config = dict(
    n_kv_head=2,
    d_mlp=512,
    norm='layernorm',
    qk_norm=False,
    attn_scale=0.177,
    init_std_up=0.0442,
    doc_mask=True,
)
Each number is 500 + 40 x the weight over its row's rms, rounded and kept within 0 to 999. Layers, rows and columns count from 0. Numbers have three digits each. The size before them is the row's rms in percent of the matrix's.

# up: layer 5 MLP up, 512x128, rms 0.0979, rows 486-511, columns 0-63
# down: layer 5 MLP down (transposed), 512x128, rms 0.0709, rows 486-511, columns 0-63
up486 090:534442528494483541484564485504479480529461451516549539483505474424541472489527472446522455515470505500534488462507523497467537445492545558462510524495426460470486491596580522424508491451384474
down486 092:521490495524472530544472542451492449614500541497460470568494559469522493473508540549398499510548528531502449537455544431398556478532496525513443535481537494439460538485485518528459468564581568
up487 112:553456485516491670512477562484437448455513495488515490449537483463488486483486501451552478497517512427527514447537516493528449501499444490505499493466520526543504483473517498494437497512557530
down487 101:519519467495518458554488598530482497466512408471514513559573518474536515495506495460475490503453488482480472474508435532553492420538556544474455483567449489563451444491476537429460456456489489
up488 075:414511415482520413531481500498502496487397500493498506484467496476477560507524518492460455470479485434497469528551575440452423466503483512500468554555476439499471562609578507495487539561469539
down488 077:473486568471541551455444429518474421471489533520505472470566539540451482508585543507479488503455488501501410533520556456432489478522472477505545539553509523477556442543446500513493556561515452
up489 091:497504519541546447446550581479480513501490532476508483538458513472479507528578478469456551490477544535483504559510504529529444528472521515497457485503508546511567426578505530583464501517483508
down489 099:477536493397453510485428551510533557472501502536521572520520468502476544550554402450517486519473587507511525519478449502508452482475475555440543493540570503570543456471491524508499504433502495
up490 090:383521480528436489527465498444520617461425415500520478529548509539470493535531510474534472421516457507537506477425487507524464444441533521469501524525496537481460490549555492507523590474530471
down490 094:440537486490481479453468512443485512487533419365475495483480462553534481560533532445589509536523470518480524475500546478478588453431497514456495538493495500509488493603427528589517551474520528
up491 102:508553427545432504510553579549547485430503485525452478457517463468413523390510519545514515508476582498485496434480451527536555474505527489543445514547540487550450534426551481462492476497469519
down491 107:450544507525541442549510454574563457498485556522528503477487463502530487582511457509487438529559483500478511534538577447542397513502525444452485427433513451488545488500447503494485524579470529
up492 090:419516510487444520532510484516499529509442463508516477535445471529483497505495517484507493457548477480548458567434507532486542468475557524555469460486472516458464490479551436423502531481477575
down492 097:490531530520528487506489490437473555543492533498454485428534515503508503524584515517548471515568525530487555493488484530534482500509553494446492537501561494528511480634476529527482562516491484
up493 102:458549439433572494540510471428510389553552437552486482477502458502497483532522537513446551490455438476489494481496545510500540542501491511516432477514565498514496542502475413481487534434505552
down493 097:480462488500552450438546519516524502562424565485498490552490539527534509492547447486505472522461494524491488490451462421530555502551531451503548469493488507467552447431601537500529468511551496
up494 089:482496444512515482469514490539493433552556492538457487423432415443519438486519539489562554476513452436520480535482564551549507498456421555496476534473460541418524496533508545498444467512571510
down494 090:512493424466555578515471414499429484548569465522453479584559474558510484542485541511497434496517528530535515471475504521456525474468520531573484525530522501503445532430493410499452517490467513
up495 125:519524484495459464506503611467514501484501457517479444494475450453505544500521572489529490478454440426530503459563590529534494472523484477521466560437505558528513480505532590440535465491471524
down495 123:507490465501525495508462472525561505451499544545473510490476537445448503475453495481606488525538485505518477490492499523481524462520476461497511647429434525518448438498454511536471512453529519
up496 089:511537434550524488510560507433554528500449512550539495417475499423476515496534528540601498509428464493454558554526537513447584506536537515551538505471508509586544498487542485453489529442416515
down496 093:502522553487505468464386551506475496517556580479475526547503550493519480483497511520501518507495464496542596464526448528475428531507447434571548505484468496519511412505414517605492519576434523
up497 097:476524498538460570512490491478478478483509561575517546525539453501463479472509459529482444501516460509413520506528596502491525459493531506501396511532500507482457486480577520536510538472411519
down497 109:451481563535466556518500480531457503473472530460470477431508490544547549492478463504513467516524529459522565425489526472468547538440493537457536511405498531578514461504486440524527483462544514
up498 106:432550542577490475502519501525554451470489526433521459489552419457462449541538535502492508508474483551465507466449510425545509502537530501537475497509390400453532544499516524503439488513512570
down498 109:448527467429517491513511442549451499512468456594448532415487485568542501430534499510519466496523478461561536520570453514401502471467512521532485545512426511470488496551499524483554515503422415
up499 115:513422462563443604494453428472534469514495503509523440500528474495440480504512527516475477508532442504488458540589503537455478492454466543491478494477493577477523516542510491507507414581526516
down499 098:445518550516438524541418572451499516468482494458493639541551492508492475505493542509425519526475566527461514552459463455478463554520484558547489519446506531447479430430589478498512459533458479
up500 090:443482479541565552493573491558427450510539439516515521440564552476529494432532519505454481523512514498462519492499526418474533514548536460490424561594503515469515521481466507525502492582573520
down500 096:516500482510483541545509523507489495541486414525544464438559480506402549597534499564457591482473497566493506586542471435512482463471511552479477523437456566503545443488493489527478536494489517
up501 081:504568528522534459594504469502504519512527539440569527470494482499478505451544481488443454427487496477525499488472535479535458507470593477602495486501479471565541482552488479579499520436493497
down501 079:454523524530520544485608386537463460477506563499517442517482516468506487482493501546452475479499436557450499488574551464523537469472576504524510526503544500503502455551549510516493575542480532
up502 094:541447464539557453462600462454489541565547543459468484455440465506511435442468494549520489554476499483516552473540530480470515516549567536477531521542508484489540468519437516536473483453544495
down502 092:491455489454500478455486493512524523519472485446483528498498523488520607504511492543495508545514373497444536551586467531503592446513520482472522550562478562479488492545451536513514557621482468
up503 108:566497500490433551515483489524558504533430472530456511557425533540409473501501458480470511516615515468497520484601523480502526477457452523589453590500549506462557484499419494474475557421487503
down503 099:492554529464504486558420445492441523527509486480553533511487514559600564435434511562493465495543473496475469441483536483598515510512450454445471520437484402515491514461481525536515587497495447
up504 082:445528504452531498606453494468525482517521511455507503484516516489432486488587541447477533495524521517499422419522573469516459430505530565501516535558501466484458447543577512440522571527492499
down504 097:423514527453477558559545485485603513506525514500503486510546457542440567474516530496509416532511517518533488486475547373568476433565511506478514522488496512478512477595551480448513544560454477
up505 097:451517474455492426482464460488512506479474490507540511531461482399470568472469451578528490554488499563535519488486543472549524467582496522515552498481505548512495463434532510450527458505484446
down505 098:482544476560578645471514514481551498523552497471477500454474489471490434561510546503551517575546498464425548503509481485466477510426442515458594522460508498486487523512484529538487526483452511
up506 110:549525471538529510499454549520537514463598479478500461485523471409473569520516510464511425483513453539483469553519569572505521582546506572463478546449529526509517453521499541472477504527552437
down506 093:447465482506484472488504546490473403461516415462482456417493445443457506453473538439509504448533538496487470497505468561558487446537474543510467465462562513526468506513491535500461479414448488
up507 085:456617574528449464457496487513467492496481533469534520502434517546511508579478536469461450515463504458509400540577555459498486495473453488567497549535458485453495523549548475568507407470488500
down507 087:442501513480554507432528551413518428476507488514436513519552545471470478555534525565510518564571515492480524487536505437426541439492500510492523494548529484513474593460491494479535540550541533
up508 097:588429497512509507574475481463551491506477490539428521449531447508503409491529530429541469527475526456423458488479493558506411478483522531514428495496449507468497501535508445508490516528418537
down508 093:459499504531456541435496526538458493501559556515540503486507499453526437569516442558428500477485514449495523488481483421495495491516481508439467489442449474454527463536467523558510490591584491
up509 115:486478468407487453410549537501494520517432480490517496632504515454489524511631520471488475534503506486558510565516453546505445465497530511546518536554490531503451410556501524508449494460504453
down509 118:524549494442501490488475473485450503570461460538562517526493584487476541422396452576537535410465554490471493530569436519469493513488527467548545505559518492504463554546473485462507532597587447
up510 115:465472552566474540520492471497498530448408474458505456460460454508504496423445434515493455497446528527511553545518549407499507570428553478438503521508493525506523501553497482511582475424441535
down510 108:507506506438573463474455504442391528541531495444495520523445534527527467521588473440502505503554469426513552524523488574497513457461459476536466542563526493559393507536486525488426528526438454
up511 085:503467524462442517539492514497492516507475470493578515569524528454527499506514439458485511446421506484494500498488550436540526553440492562527511497533480470466499476571570498488467492573462479
down511 091:498528492531439556460599468530547471454525437437525507473498466573501527571505421455520446551532479521497480549566518470578529472446473500523581535541475492467467439563500536432486531537467503